Weights of a small GPT-style language model, trained from scratch on English Wikipedia.
Architecture: RMSNorm before each block, rotary positions, untied embeddings.
Each number is 128 + 32 x the weight over its row's rms, rounded and kept within 0 to 255. Layers, rows and columns count from 0. The size above them is the row's rms in percent of the matrix's.

# layer 2 MLP down (transposed), 1216x448, rms 0.0358, rows 318-338, columns 336-447
size [105  99  94 100 111 104 101 103 102 103 101 101  86 103  92 104 103  94 107  91 105]
[[108 127 121 138 156 147  84  66 112 167 148 184 215 136 119 116  89 132 122 177 163 109 104 113 141 113 197 104 161  93 125 169 133 175 113 121 104  86 109 121  99 208 116 160 130 143  81  60  99 159 161 100 184 124 142 176 138  80 109 154 110 144 102 173 117 104 213 114 149 176  81  84 135 128 161 136  66 113 144 108  57 101 146 162 148 134 132 114 136 164  99  90 146 132 107 124 133 109 122 110  85  53  72 159 105  77 168 134 169  75 161 151]
 [ 78 154 113 158 172 145 110 163 146 149 118 132 125 106 129  87  53 134 160 124 148 177 166 146 145 151  53 114 132 129 125 197 156 123 110 143 119 134 137 137  96 114 131 169  95 114 127 135  86  85 153 103 135 152 147 144 134 119 162 143  81  93 158 134 161 102  99 121  93 142 110 127  97 109 163 171  92 177 123 107 134 145 136 173 137 157 135 135 124 127 123 165 116  92  97 164 144 169 107 108  58 117 177 185 147 143 182  51 143 121 109 204]
 [116 123 119 155 138 161 132 167  93 177  88 145  79 129 107 158  73  87  52 106 104 130 148  89 135 116 125 154 141 145 172  86 103 126 111 141 141 132 104 131 170 172 172 104 159 137 109 137 152 173 133 128 150 115 115 148  89 118 156 175 114 116 172 150 124 132 137 136 117 138 115 156 120 108 116 123 108 104  72 192 146 105 176  65  75 138 167  89 168 166 110  98  73  89 141 106 132 116  42  55 144  95 147 201 125 110 152 118 109  99  70 117]
 [123 162 121 115 115 136  75 138  94 130 140 125  99  84  99 105  96 191  97 153 152 120 114  70  83 151 147 117 127 149  96 194 178 171 190 137  76 100 157 112 154 151  99 116  79 143 182 160 197 182  49 112 124  97 101 118 135 141  90 140  96 107 148 132 151 138 136 162 144 138 130 108 118 111 189 153 159 133 159  85 131 132  80 174 123 110  99 176 146 130  79 145 122  87 107 127  85 119 104  79 129  89 142 136 105 142 131 181 128 116 121  81]
 [157  96 128 189 105 166 172 159 129 119 129 107 105 129 105 168 132  79 145  96 159 116 126 109 211 127  95 140  67 100 158 153  98 123  86 136  61  79 105 143  74 178 218 129  66 123 125 124 141  95 176 122 131  96 125  50 111 161 175 108 116 185 183 119  91  71 142 122 129 113  34 142 152 117  57 145 102 115  97 110 202 141 104 155 131 110 119 163 172 160 115 125  72  91 148  88 122  67 107 102 187 100 159  81 103 154 117  98 120  84 161 164]
 [ 86  93 160 161 170  63  72 112 152 154 115 190 161  91 146 107 119 147  72  92 125 128  85 161 128 134 110 125  91  90 139 137 114 102 131  81 147 180 143 141  69  81 104 132 180 149  64 101 116 116 133 131  69 175 173  97 101 110 114 161 141 114 138 113 132 166 103 187 160 125 114  97 100  96 185 159  91  69 120  85 115 128 137 117 129  92  93  99 165  66 160 123 166 191  78 130 129 155 125 107  83 110 138 132 145  87 142 134 134 160 161 175]
 [ 88  95 170 136 132 169 185 115 122 131 137 125  97 121 195 103  59 140 194 101  82 133  78 103 162 123  96 146 148 141 117 130  79  80 159 131 118 140 152 129 105 204 118 139 129 142 181 113 148 119 140 125 145 165 176 143  82 142 162 151 140 118 100 119 138 164 154  90 170 118  99  57 155 151 126  56 113 138 158  61  75 122 148 161 108 120  93 159 187 180  98  93 107 140 125 137 140 129  96  95 185 162  71 182 117 122  96  69 170  98  83 105]
 [131 100 119 140 157 143 102 153 107 136 132 155  95 179 162 145 158 168 122 141 146 122 137 116 144  91 163 109 144 152 137 200 146 107 122  94 126 154  68 149 100 194 152  33 108 139 111 116  84 167  95 156 168  89  96 118 121 161 139 136 144 118 114  91 185 124 140 100  87  84 167 154 140 173 123  86 119  79 100 139  82 198  96 145 131 152  90 185  88  90 121 171 116 150  49 180 128 121  86 144 171  88 125  84 129  84 133 131 161 135 179 158]
 [103 108 118 134 102  83 131  89 136 106 135 145  87 160 128  72   0  78 115 137 134  97 128 172 142 168 185 153 101 168 166 107 172  69 129 148  97 153 108 152 115 138 116  98 161 115 155 164 108 162  96 161 118 150  94 145 112 155 181 100 115 166 110 129 137  63  91  88 121 103 108  64  88 105 110 107  91 158 112 155 117 159 160 175 115 132 107 148  84 170 197 180 140 113  63  89 165 184 152 132 107 128 111 147 126 121  44 116 166 145 144 129]
 [ 85  96 145 124 206 135 143  86 113 141 121 159 124 152 118 162 158 110 114 156 144  68 137 126  72 161  96 121  81 156 161  84 141  72 132 134  90 106 141 110 139  46 118 101 109 124 187  87 161 158 144 103  85 121 139 144 164 107 141 121 162 144 109 115 108 137 151 129 111 140 191 115 143 182 111 153  89 137 120  85 115 133 219 165  83  39 137 110 112 102  97 168 159 163  81 144 156 157  92 115 117  83 106 105 120 153 109  99 179 115 153 105]
 [ 77  85 204  74 132  94  78  82 148  95 114 114 190  98 158 160  45 149 165 103 117 110 119  85 110  41 129  90 108 144 138 134 125 100 107  96 156 119  83  92 158 176 113 151 162 145  95 109 128 116 157 128 123 138 145  93 137  98 108 156 125  87 118 144 134 130 100  98  94 173  87  49 173  91 154 169 123 180 161 132 174 153 103 132 138 177 118 159 100 112 144 151 150 143 146 126 123 123  83 135  71 135 167 115 161 113 172 132 148 110 148 177]
 [167 135 118 148 187 147 143 144 173 109 129 109 138  86 138 152 179  93 137 131 123 150 146 129 112 124 157 160 152 169  99 160 139 152 104 141  35  87 155 141  91 132 144 168 151 136 116 198  74 161 107 108 187 167 142  61 111 141 150 119 151 134 161 166 119  81 129 151 148 126 111 119  97 151  97 129 106 133 125 130 164 100 104 135 113  86 170  92 160 136 184 134 104  78 135 104 121  84 139 166 102 123  93 128 137 146 142 112 137 100 123 133]
 [138 141 108 159 117  93 168  95 139 127 154  95 108  85  86 123 242 152  86 101  67 152 122 167 126 134 109  94  74 107 129 148 184 125  72 128  88  85 101 142  62 115 116 146 124 177 217 151 142 114 141  66  34  97 139 130 135 128 149  90  61 127 106 134 149  79  83 172  72 131 114 154 143 119 112 158 123 136 137 124 109 140 134 122  57  94 166 177 131 118 106 138  96 175 145 149 139 143 138 151 157 116  98 124 143 106 145 112  97 160 147 110]
 [ 95 112 127  96 110  56 119 152 110 140 132  75 179 128 164 177 244 151 137 211 112  99 120 176 139 136  96 130 177  63 120  67 178 140 124 132 191 195  95 127 104 131 150  52  98  73 138  80 104  86 118  96  84 177  96 123 166 159  88 123  99 118  87  98 153 106  89 108  97 119 139 150 134 143 122 158 135 157 162  81 137 137 114 196 103 159 126 121 110 170  79 115 135 135 183 178 106 141 158 140 183 140 109  84  65 137 171 113 160 147 119 177]
 [129 148 147 145 177 117  73  92  56 128 168 183 159 129 105 112 175 141 139 167  92 148 100 150  88 144 115 110 162 139 140 142 143  73 139  69 144 150 135 100 126 130 113 156 186  78  97 106 123 125 155 125  87  97 131 106 124 186 144 118 132 133  72 116 118 126 106  64 144 151 133  79 179 167 150 171 118 126 144 156  98 145  96 144 142  62  80 128 118 134 147  77 129 178 200  82 109 168  97 163 143 103  55 107 135 122 163 139 134 100 161  77]
 [ 88 159 139  88  97 224 142  86 146 210 105 183 127 160 129 124  75 157  33 117 163  97 174 145 179 142 135 109 114 152 107 103 182 150  86 123 179  93 115 124  86 203 100  92 124 132 143 135 116 164 152  97 182 165  69 138 183 136 154 116 142 154 127 162 121 142  80 101 140 110  84 153 133 187 129 121 136 104 138 119 151  85 151 142  81  81 142 119 108 147 124 135 106 112 108 142 136 121 145 124 115 147 116 122 125 147  72 116 163 134 147  46]
 [ 74 128 150  91 120 103 144 128 119 177 122 140 171 173 140 137 161 116 169 144 121 153 125 141 129 109 146 141 125 152 103  98 129 135 131 113 128 133 149 116  99 135 110  81  62 207 101 139 125  94 146 149  78 140 155 217 113 156 151 136  73 124 193 203 102 113 104 109  70 139 102 143 109 173 144 115  93  89 134 142 100 107  62 108 110 108 112 106 102 126 158 138 139  94 146  78  85 180 156 160 163 109  92 110  95 156 143 123 101 117 128 124]
 [110 129 145 149 167 168 135 133 162 175  82  97 139 131 122 116 134 129 109 145 156  94 118 131 106 110 132 111 180 179  88 118 103  87  87 120 148  97 141  62 116 102 105 108  56 146 126 152 115  62 126 177 187 139 105 114 129 171 104  70 159 208 153 152 137  99 173 119 105 151  98  69 107 106 119 116 115 214 111 100 155 140 132  82  94 173 188 143  93 106  87 137 121 119 165 135 106 133 177 149 124 138  90 125 124 125  67 169  63 121 135 174]
 [151 106  91 122 229 139 124 116 151 132 106 134 105 108 121 102  79 105 119 160  78 169 137 135 157 142  97 125 153 107  80 160  81  37 125 152 119 103 157 146 149  96 123 134 221  89 109  90 155 117 119  98 131  89 156  44 158  60 144  88  88 142 134 157  75 154 139  96 144 187 183 108 171 114 151 137  98 119 112 151 190 117 134  98  96 125 103 112 122 113 109 100 183  93 107 165 131 148 147 142 127 139 109 165  17 101 155  82 130 161 128 120]
 [132 113 146 156 130  90 114  98 102  83  82 211  87 149 162  96  57  85 120  88 207 120 157 146 109 158 111 153  80 169 142 154 159 141  75 176 134 124 133  99 134 169 168 134  99 129  38 115  94 180 103  80 150 112 122 128 109 112 118 108 119 119 140 105 120 118 149 140 113 104 137  31 133 154 146 146 102  80 106 135 144 109 128 143 141 143 181 124  81 138  87 153 157 138  70 144 152 113 147 132 123 172 123 100 127 141 122 173 123 128 127 138]
 [114 108 133 170  61 144 150  96 152 128  78  78 107 141 103 136 157 145 176 120  63 133 130  94 207 120  85  55 156  68  92 101 201 134 141 121  99  97 111 159  73 151 101 178 147 138 133  68  84 126 112 193 123  81 123 145 168 113 118 156 156  98 129 114 108 133 189 136  98 124  78 163 111 122 118 101  94 121 159 132 148 163 118 105 148 126 176 137 110  62 134 124 149 118 141  59 101 157  83 118  98 160 142 135 161  81  75 125 160 186  74 177]]
# layer 2 MLP gate, 1216x448, rms 0.0469, rows 319-339, columns 336-447
size [ 94  95 100 105 112 103  99 105 105  94 100  95 105  90  99  99  92 109  94 101 103]
[[150 100 156 173 119 146 157 151 105 102 164 127 110 150 132  64 205 185  67  86 167  85 107 158 145 160  94 135 122 134 137  91  90 117 141 142 133 104 146 128 173  96 165 169 109 153 132 108 117 126  38 188 107 131 151  78 111 146 140  76  57 113 185 125  83 137  89 135 105 125 161 113 165 149 114 104 123 109 160 116 172 166  89 119  95 149 139 130  96 142 165  95 124  78 122 136 110 158  82  94 156 151 151 177 154 123 158 139  86 192  99  93]
 [127  92 130 145 133 134 155 139  78 112 107 103 164 111 125 101 148 144 149 193 116 150 149  78 197  80 116 171 130 148 203 178 151 167 115 159  77  71  81 118 101  40 135 124 148 147  96 154 129 117 138 205 131 111  49  94  52 120  89 109  84 115 126 107 131  77 134 179 129 100 176  79 127  94 158 139 152  77 102  93 143 144  50 108 108 147 167 138  96  91 151 147  96 163  90 119  82 160 134 126 150 146 127 148 152 122 149 157  32 150 100 128]
 [118 149 122 176  83 130 186 178 155  90 148 151 153 111 113 154 173 107 126 119 154 136  62 119 135 109 170  70 161 109 173  83 129 138 141 115 159 117 120 131 124 141 129  84  96 158 140 113 169 160  94 162  89 165 109 130  81 151  79  85  96 179 137 118 153 117 132 158  82 128 185  97 145 124 139  66 134 149  95  61 116 162  62 104 138 108 159 119 137 132 103 141 125 128 164 184  82  93 161 115 125 160 165 165  81 120 103  58 103  94 118 107]
 [177 138 156 105 109 114 141 177 157 132 125 189 123 146 203 120 142 175 151 138 143 150 167 107 163  74 118 180 150 146 177 117 123 118  98 117 106 115 124  90  47 127 134 131 125 150 114  61 116 145 131 115  78 166 142 141 131  85 126  53  47 159  95 116 214 156 134  81 113 103 146 103 129 117 179 202 122 128 119 129 131  97 158  65 142 141 125  87  89  88 165 174 171 140 151  65 105  97 111 155 166  56 109 125 135  96 134 149 159  68 133 117]
 [176 132 148 161 118 175 125 159 120 139 142 118 143  96 131 157  93 152  70 125 165  71  86 157 127 134 120 119 129 113 178 141 174 209 123 102  85 102 110 169  68 122 105 162 132 130  30 116  67 131 115  94 129 156 148 112  85 118 130 108  80 146 165 100 158 135  84 133 102 145 162 130 154 156 122  49 148 162  84 102  76  91  66 103  75  85 133 147 106 133 138 136 193 128 148 159 157 160 128 212 158 119  86  66 129 159 177 134 162 161 150 158]
 [168 121 153 154 137  65  98 155 108 133 133 104 110 105  81 119 135 138 147 144 137  99  68 102 124 145 171 130 141  85 163 167 161 134  66 160 200 150 119  90 105 136 115 113 158 120 107  81 141 199 197 150 100 165 110 158 110 180 132 121  92 159  88  90 103  70 157  83 125  51 176 113 172 125 147 201 130 163  97 112 111  90 124 105 125 130 106 116 132 107  74 152 165  94 110 125 123 111 142 158 133 146  90 116 151  89 109 153 113  99  82 136]
 [132 118 151  98  76 105 172 105 161  77 103 154 117 123 123 116 162 118 129  86 119 112 110 139  91 139 165 126 132 124 153 173 139 126 112  47 106  89  57  93 168 122 140 155  88 113 164  85 115 166 103 142 123 130  67 128 146  63 167 176 144 146 117  98 155 104 113  76  73  81 128 112 107 100 108 134  87 199 117 123  38 166 181 111 168  85 133 161 133 100 102 157 164 136 122 161 134 150 147 158 114 131 127 117 199  98 170  93 108  98 149 164]
 [115  99 206 147 119  84 143  89 135 118 159 160 113 162 161 109 160 165  88 111 129 100  90  96 156  99 123  80 141  69 185  32 166 113 121 150 102 125  79 110 160 118 120 156 109 120 129  97  82 137  90 131  59 130 137 123  93 100 127  85 155 118  99  88  93 154 108 109  62 105 174 108 121 145 143 136 117 142  67 102 124  93 134 129 107  92 144 104  63 108 105 145 131  86 191  89 149 100 178 169 179 144  99  88 166  93 135 124 123 159  89 189]
 [144 127 153  60  90  97 116 105 110 186  75 137 129 144 164  69 129 119 131 125 155 138  70 120 118  97 165 105 182 117 143 126 142 152 111 119 132  87 153  77 111 115 101 149 115 134 146  94 128 152 144  99 136 116 158 174 125 146  88 141  95 153 109  57 113 201 114 132 124 123 110 149  96  80 169 103 118  67 140 147 130 150 137  85 141 118 182 183 149 152 154 105 145 188 106 139 137 163 132 149  98  78 163  70 147 137 124 144 155 105  59  94]
 [114 125 116 118  92 131 152 133 119 137 125 133  78 128 119 127 138 106 104  95 142 169 160 129 170 114 149 180 124  99 186  92  90 141  81 129 147  99  98 167 118 128 120  78 168 165  91 141 126  53 134 103 121 135 144 123  95  97 164 115 124 102 104  67  96 115 114  66 151 125 120 134 125 155 107  88  88 130 185 161 141 189  91 114  99 129 176  86  83  83 155 163 112 149 165 178 132 111  77 237 120 104 110 128 106 102 143 102 147 134 157 138]
 [170 117 119 153 148 132  87 138  69 114 168  93 165 140 149  73 101 129 107 101 139 177 141 109 155 100 166 151 167 158 167 165 126 145  93 130 127 127 217 134 103 131 175 177 109 159 122 135 155 165 106 146 136 112 132 136 122 132 132 110 147 134 109  96 149 150 134 138 126 161 127 152 177 131 202 125 123 140 163 118 169  94  95 183 128  82 102  96 234 135 160 130  93 126 192 101 143 137  73  88 187  62 106 146 132 122 124 123 146 129 135 132]
 [ 63 123 140 149 166 113 121 182 111 166 110  81 134 154 114 182 145 144 146  57 112 118 108 130 148 143  98 123 100 171 122 144  74  86 109 130 172 109  22 176  54  80 136  67 105 104 164 117 108 129 122 112 137 189 131 108 132 105 103 108 118 123  63 117  98 175 125 136 151 127 145 106 130 168 137 121 123 106 169  96 178 140 177 144 104 115 157 151 201 172 112 154 127 184  77 152 111 166 137 176 146 116 141 109 159  85 177 130 152 187 126 146]
 [201 134 151 123 120  91 132 189  93  87 144 134 209 125 134 138 105  83 123 171 145 201  74 101 172 142  68  85 156 168 113  95 116 167 133 158 109  77 166 151 103 138 160  69  80 126 118 126 125 122 156 140 114 184 124 110 114  83 120  97 111 103  94 132  93 151 196 119 125 125 133 169 201 150  96  53 151 110 142 126 114 140 115 153  63 118 176  74 156 119 105  74 121 105 137 164  95 169 119 156 158 121 133 104  83 165 135 181 119 122 123  99]
 [201 108 139 118 121 178  67 173 142 121 111 138  80 142 139 171 118 118 129 104 160  54 133 145 102 100 163 155  87 165 122 153 135 176 168 138 111  89 103 192 139 113 142 149  80 131 143 116 114 110 165 142 135 138  61 132  64 128  94 110  76  66 153 130 198 102 200 134 167 145 145 148 135  84 129 140 107  61 161  81 148 138  72 101 106 157 105 147 135 122 153 135 159  59 102  78 131 106 105 125 123 164 107 150 141 124 141 151 130 106  81 142]
 [170 166 109 126 105 160 188 100 125 135 137  78 121 149 164 124 158  68 137 173 114  96 163 178 135 167 107 103 159 131 145 146  73 168  78 112 127 156 117 157 115  82 134 182 174 161 101 125 145 165 140 167 131 129 159 119 124 132 103 116  91 117 109 111 198 136 126 156 137 135 174  80 111 137 104 104 113 136 155 123 163  23  97  99 149 144 179 134 108 135 124 119  95  94 149 122 110 147 118 172 106  97 159  78 130 146 118 112  87 126 138 152]
 [ 88 130 146 109 177 151  53  95 127 113 104 144 155 202  45 145 112 112  93 119 139 110  95 124 139 101 163 157 138 149 116  99 152 102  88 111 120 136 112  92 125 117  69  82 167 100 123 116 129 132 102  94 116 110 125 100 122 116 137 119 219 114 162 132 123 149  90 148 106 182 184  72 104 153 148 177 181 111 131  94 116 129 169 122  78 148 101 201 168 138 146 106 148 125 147 137 150 137 108 186 140 147 179  87 150 120 101 102 158 157 115  97]
 [114 112 154 134  63  82  65  76 119 115  71  89 125 129 153 130 133 204 143  99 174  77  93 120  90 203 177 111  95  32  97 107  61 130 160 147  79 171 107  95 101 125 207  58  85  83 127 107 118 124 145 105 140 146 148  78 153 151 171  87 155 131 118 149  97 173  91  95 143 158 146 106 122 169 153 145 133 103  81 125 178  85 171  82 111 131 202 146 118 165 133 127 146 129 157 175 139 125 132 114  90 120 165 142 185 130 124 122 143 129 120 129]
 [106 144 180  99 112 111 145  87  92  81 126  96 115 138 137 176 107 166 129 156 166 116 179  51 126 131  70 109 128 103 126 135 159 157 157 143 194 139 112 203 156 111 144  99 119 112  83 131 107 134 133 113 166 113 140 138 185  92 133 115 121  93 106 165 135 118 126 125 128 106 127 136 106 193  89 145 142 125 109 143  81 137  94 193 106 133 137  65 166 120 168 163 177 113 115 130 126 114 134 159 171  96 147  94  96  81 121 140 213 154 128 105]
 [135  97 146 148  55 131 120 133 155 135 116 180 139 155  85 141 133 185 124 165 182  90 123 121 108 169 152 187  68 114  22 187  83 194  77 151  73  87 137 159 172  88  94 163  87 155 108 126 104 154 133  51 143  66 100 120 120 162  97 177 102 102 134  77 104 125 117 179  88 167 167 134  70  98 161 120 182 103  93 103 203 122 134 188  68 141 135  97 159 124 132 167 155  89 147 128 105 115 137 158 130 150 110 129 138 145 143 149  69  65 144 167]
 [ 96 127 184  76 123  86 106  80 161 184 156 114 132 130 202 131 103 102  47 160 114  90 117 101 130 152 176 171  82 124  84 151 115 116  96 112 131  77 124  89 147 103 114 159 130 147 131 196 179 104 112  85  95 165 203 114 115 110 156 109 107 127 138  91 132 125  84 121 109  94 170  81 130 142 123 115 147  99 123  77 145 133 164 105  84  95 122  92 136 150  86 182 153 119 161  68 150 108 178 163 150  81  78 154 158 126 165 128 197 114 162 130]
 [114  66 134 185 120 139  74 155 119 142 113 145 168  97 129 136 144 123 160 146 158  94 159 173 181 142 133  84  91 156 139 119 189 122 172 140  78 107 158 153  21 125 142 127 155 184  95 138 137  87 169 129 154 101 118 123  81 166 108 110  89  90 116 105 176  90 202 151 114 134 168 134 161 136 112 117 147  84 120 111 135 186 177 107 146 109 105 163 138 131  90 124 108 121 138 156  18 172 115 137 155 144 194 109 127  49  86 124 166 138 127 205]]
# layer 2 MLP up, 1216x448, rms 0.0421, rows 319-338, columns 336-447
size [ 98  90 100 106  97 101 103  98 101  98 100  92 102  90 102 100  97 102  96  98]
[[107  89 137 180 115  98 225 124 149 124 199 104 135 165 118 134 149 131  68  55 138 131 111 111 121 115  83  93 162  88 100 125 131 143 129 178 170 183 125 157 125 108 129 125 105 115  85 143 135 148 122 130 153 121 103 103 175 102  94  98  99  81 179 111 106 142  47 163  94 151 125  85 125 129 125 159 129 116 142 114 187 123 148 135 128 190 115 114  45  81 178 139 110 102  87 120  48 157  87  94  97 178 174 139 112 140 141  96  45 151 124 126]
 [110 165 124 144  87 145 106 104 122 140 128  72  78 144 102 133 140 181 172 135 135 131 210 118 205 153 154 125  99 105 146 123 158 138 174 143  60 123  87 100  96 123 106 179 145 140 107 121 120 114 188 149 112 108  55 138 123 136  85 105 189  82 135 118 173 120  85 145 129 133 166 116 123 127 118 144 136 102 116 144 126 148 101  16 158 125 133 113  92  93 126 111 119 108 134  32 119 167 134 113 162 132 138 157 122 140  87 122  57 124 119  61]
 [182 125 110 151  86 146 179 125 132 210 111 148  53 114 171  75 120 149 118 129 199  86 152 145 118  78 116 129 117 116 151  85 151  65 130 153 146 122 199  54 152  87 126 161 146 107 133 145  96  67  83 162 116  59 140  60 150 157  69 141 119 129 145 180  84  98 168 152 175 128 127  96 123 126 126  98 145 149 161 112 128 118  61  64  74 185 115 134  53  86 173 103 114  55 116 185 107 138 100  99 141 103 147 170 166  72 144 123 149 156  81 155]
 [147  87 185  88  66  93 192 128 131 106  50 176 145 115 173 145 159 162 115  57  69  98 158 134 153 120 117 186 107 118  83 125 150 137 134  98 121 112  87 126  98 155 149 130 155 115  96 129 147  63 108 143 138 169 109 171 130 120 162 145 132 144  72 159 151 142 147 166 132  71 161  93 129 148 149  95  94 107 100 103  86 158 143  66 149 109 145 119  80  88 122 179 157 147  76 129 137 155 161 105 149 117 106 180 147  96 104 114 159 138 155 124]
 [131 178 105 142  89 168 138  95 109 116 113 136 150 142 152 115 113 157 133  88 120 149 146  66 152 149 149 167 199 142 118 160 115 163 152 200  99 103 144 111  90 130  58 121  96 140 183  85  89 136 126 150 148  20 137 130  79 113 148  91 101  97  86 160 146 111 162 158 108 126 111 134 113 190 129  74 130 138 109  88 132  91 126 138  66 133 133 187 116 148  86 108 175  85  91  79  93 134 121 134 123 135  88 143 198 152  89 107 132 122 139 175]
 [ 47  83 126 168 109 109  91 114 179 169 105 120  87 110  72 126 126 144 103 139 128 130 114 178 129 113 164 114 133 127 138 187 128 137 137 129  88 153  97 124 110 113 140  78 167 180 113 142 117 127 148 160 133  64  74 134  90  52 125 144 141 139 135 156 159  92  74 121 163 111 111 104 165 124 161 201 114 116 119 142  89 136 113 132  90 173 115  92 131  99  50 119 189 114 140  57 144 135 170 189  93 148 108 119 108 126 168 155  88  91 140  85]
 [215 133 116 208 116  90  63 112 130  90 188 128  96 119 140 143 152 169 109 103 118 110 149  97 144 165 164 157 123 145 126 141 132  83 137 115 126 125 178 106 174 146 152 185 108 153  85  99 133 110 107 128  97 134  93 149 116 127 106 132 103 114 140 104 123 143  91 158 120 127  95 123 164 101 115 125  69 136 134 117  67 135 187 178 172 124 154 180 171 107 126 118 117 143 142 168 140 195 121 176 125 161 130 143  97 114 188 119 134 156  76 124]
 [116 139  98 162  94 145 136 149 122  97 164 190  88 151 127 121 139 162 151  74 105 105 171 139  70 166 125  89 161 147 146 171 164  79 100 108 106 148 111 169 133 108 153  82  77 152 165 119 126 158 145 115 111 175 112 104 155 116 129 130 121 141 118 110  73 113 146 108 145 140 115 134 100 116 144 129 104 133  83 178 100 179 136 122 110  46  50 160  89 113 162 185 185 111 143 159 143 154 111  88 140 133 159 131 143 139  68  98 187 148 163 123]
 [168  86  86 139 134 134  88 119 123 115 100 163 135 155 150 103  97 141 113 144 198  61 131 159 125 126 172 162  70 120 169  95 121 119 127 125 152 179 129 121 160 150  94 157 108  59 215 159  80  99 148 115 130 139  77 145 137 109  79 132 169 150  96  99 104 116 107  94 182 126 132 165 181  94  96 176 176 171  90  97 101 149 110  85 132 165  71 152 173 125  53 126 147 156 101 157  85 168 164 105 137  53 150 127  69 143  84  96 149 130 134  65]
 [132 117 116 131 157 110 143  66 120 124 151 110 142 110 112 137 153 107 162 120 108 153  68  82 123 174 159 178  98 108  70 126 158 124 113 124 115 146  65 187 115  78  60 123 135 161 102 140 147 140 123 109 127 146 134 149 135 118  57 102 158 102 190 112  70 144  75 102  73  37 112 137  91 135 150 134  77 139  88 146 151 142 192 163 119 193 111  87 121 146 190 101 154 123 130 128 101 109 129 106 102 135 107 143 175 105 103 106 123 124 143 153]
 [138 134 120  85 117 144 116  93 141 133 119  58 160  98 176 126 121 160 152 147 109 129 131  47  73 158  80 146 150 113 134 112 204  67 162 165 176 104 168 109 151 115 132 180 145  76 131  76 110 176 139 101 133 179 104 127 144  87 140 174  61 137 186 149 134 143 115 163 172 208 216 165 103  84 136 125 112 115 115 184 130 143 130 124  80  95 118 157 144 118 129 123 117 181 107 112 133 142 132 145 153 159 113  90 106 133 118 171  89 151 189 160]
 [207 130 126 177 142 143 114  77 157 192 137 147 119 125 169 140 124 122  58 145 135 199 123 135 107 151 145 151 222  86 105 136 161 125 141 164  86 106 124 134 153 139  98 182 159 164  72 116 156  84 104 136 116  81  92 145 172 136 184 111 130 128 147 123 133  85 149  98  91  82 118 106 147 134 128 132 115 129 124 122 105  79 143 147  92  61 152 156 104  78 148 194  80  67 163  80 114 155 131 118  87  84 106 147 157 153 172 173 132  95 147 146]
 [179 156 140 173 164 122 114 120 115  79 166 125 107 158 114  60  96  83 117 153 108 132 130 120 153 125 171 148 166 142 147 202 123 166 109  84 116 115 130 115 128  88  69 159 233  96 114  94 131 149 128 190 142 137 114 138 135 187 132 150 146 132 115  94 101 121 192 119  65  91 134 141 143 122 132 157  92  94 146 104 136 166  84  75 151  29 124 117  90 137  81 134  80  81  82 144 149 110  96  85  76 117 158 147 161 134  89 149 148  78 151 152]
 [ 96  80 112 160 126 181  99 115 149  60 148 140 130 121  83 123 101  84 106 157  87 121 114 118 109 139 162 159 168  97 108 143 128  80  74 131 123 118 161 131 151 144 138  77 162 129  99  67  98 100 129 120 107 121 135 159  68 121 121 176 150  55  69 115 105  61 151 128  82 115  79 111 125 177 180 148 164 157  78 110 128 112 133  32  99  94  40 129  61  89 149 197 221  95 186  83 158 104 105 133 172 145 118 125 228 112 169 109 116 155 147 122]
 [ 81 186 113  84 104 140 148 102 184 112 135 142 161  76 140 193 129 121 110 119 183 123 103 121  69 166 105 126 168  96 127 111 149 126 130  85 168 141  44 124 117 123 121 126 112 147 166  85  80 181 152  57 101  83 123 116 128  93 113 146  68 197 109 142 176 126 157 147 137 173 122 112 118 104 154 136  91 139 104 231  98 144 115 179  80 134  91 124  97 169 136 170 166 157 146 154  94 151 150 113 150  83 122 129 108 174 120 120 132  97  67 129]
 [113 156  81  68 122  65 107 192 151 109 143 120 139 137  66  74  90 126 180 108 127  80  67 148 104 126 157 144  91  78  90  78 165 113 146 128 133 121 161 138 197 124  85 139 118  68  93 123  83  83 126 138 111 110 135 109 117  83 145 131 152 175  77 153 142 129 153 167  57 118 114 170 137 114 132 170 117 170 126 115 117 164 160 123  99 170 151 105 170 110 123 118  78  85 154 117 126 139 139 100 129 176 102 138  79 130  96  82  80  72 120  88]
 [119 105 155  70 143  63 107 103 172 145 145 159 109 170 197  95 110 136 130  76 119 129 147 121 159 112 116 125  45  95 133 109 116 144 145 123  84  88 167 105 109 143 145 122 128 132 140 213 112 115 137  81 160 125 195 193 155  92 143 120 134 103 105 113 118 120 185 101 142 104  49 202 158 141 189 115  83 167 102 145  79 137 161 103 105  41 116  90 100  37 162 143  93 161 129 151 179 157 136 134 151 148 113 114  76 159 118 132 140  38 214 123]
 [141  90 125 108 135 138 112 131 151 115 126 157 102 163 129 135 101  90 110  68 144 119 127  66 148 156 141  83 161  92 129 115 158 111 129  60 177 167 164 139 122 140 120 147 112 122 126 137 140 142 123  72 130 119 171 136 120 160  96 105  98 122 128  84  90 163 132 154  82 163 168 169 116 101 103 127  77 135  89 128 176 129 168 114 110  84 103 135 114 123 131 117 116 140 113 202 177  92 107 136 130 138 112 153 134 135 125 109 164  93  98 120]
 [129  83 177 115 174  87 106 139  90 113 154 117 202 165 140  83 122 136 160 108  84 107 173 131 158 115 126 149 105 107 129  93 109 133 142 116 102  80 167 138 163 110  91 147 142 162 141 189 166 148 111 121 135 110 128 133 125 146 108 144  95 144 198  97  48 109 116  94 106 124 132 151 125 173  91 153 133 166 145  51  74 166 135  93 134  56 155 101 158  73  97 187 132 121 151 117 121 101 137 104  98 124  98 159 102 101 134 166 137 101 145 130]
 [216 109 128 108 123  87 109 103  97 111 138 107 179 112 141 162 137 145  69 108 140 111 100 155 122 146 121 154 109 167 151  81 138 138 108  94 143 114 112 189 139 147  97 119 162 162 140 121 148 114 150 151 108 133 156 160 121 116 104 186 121 122 155 138 188 176 147  72 121  81 177  97  47 131 159 112 127 161 158 108 155 122 122 120  71 144 173  95 121 111 188 103 176 175 138 116 121 136 129 121 106  86 116 103 139 125 156 111  87 101 111 118]]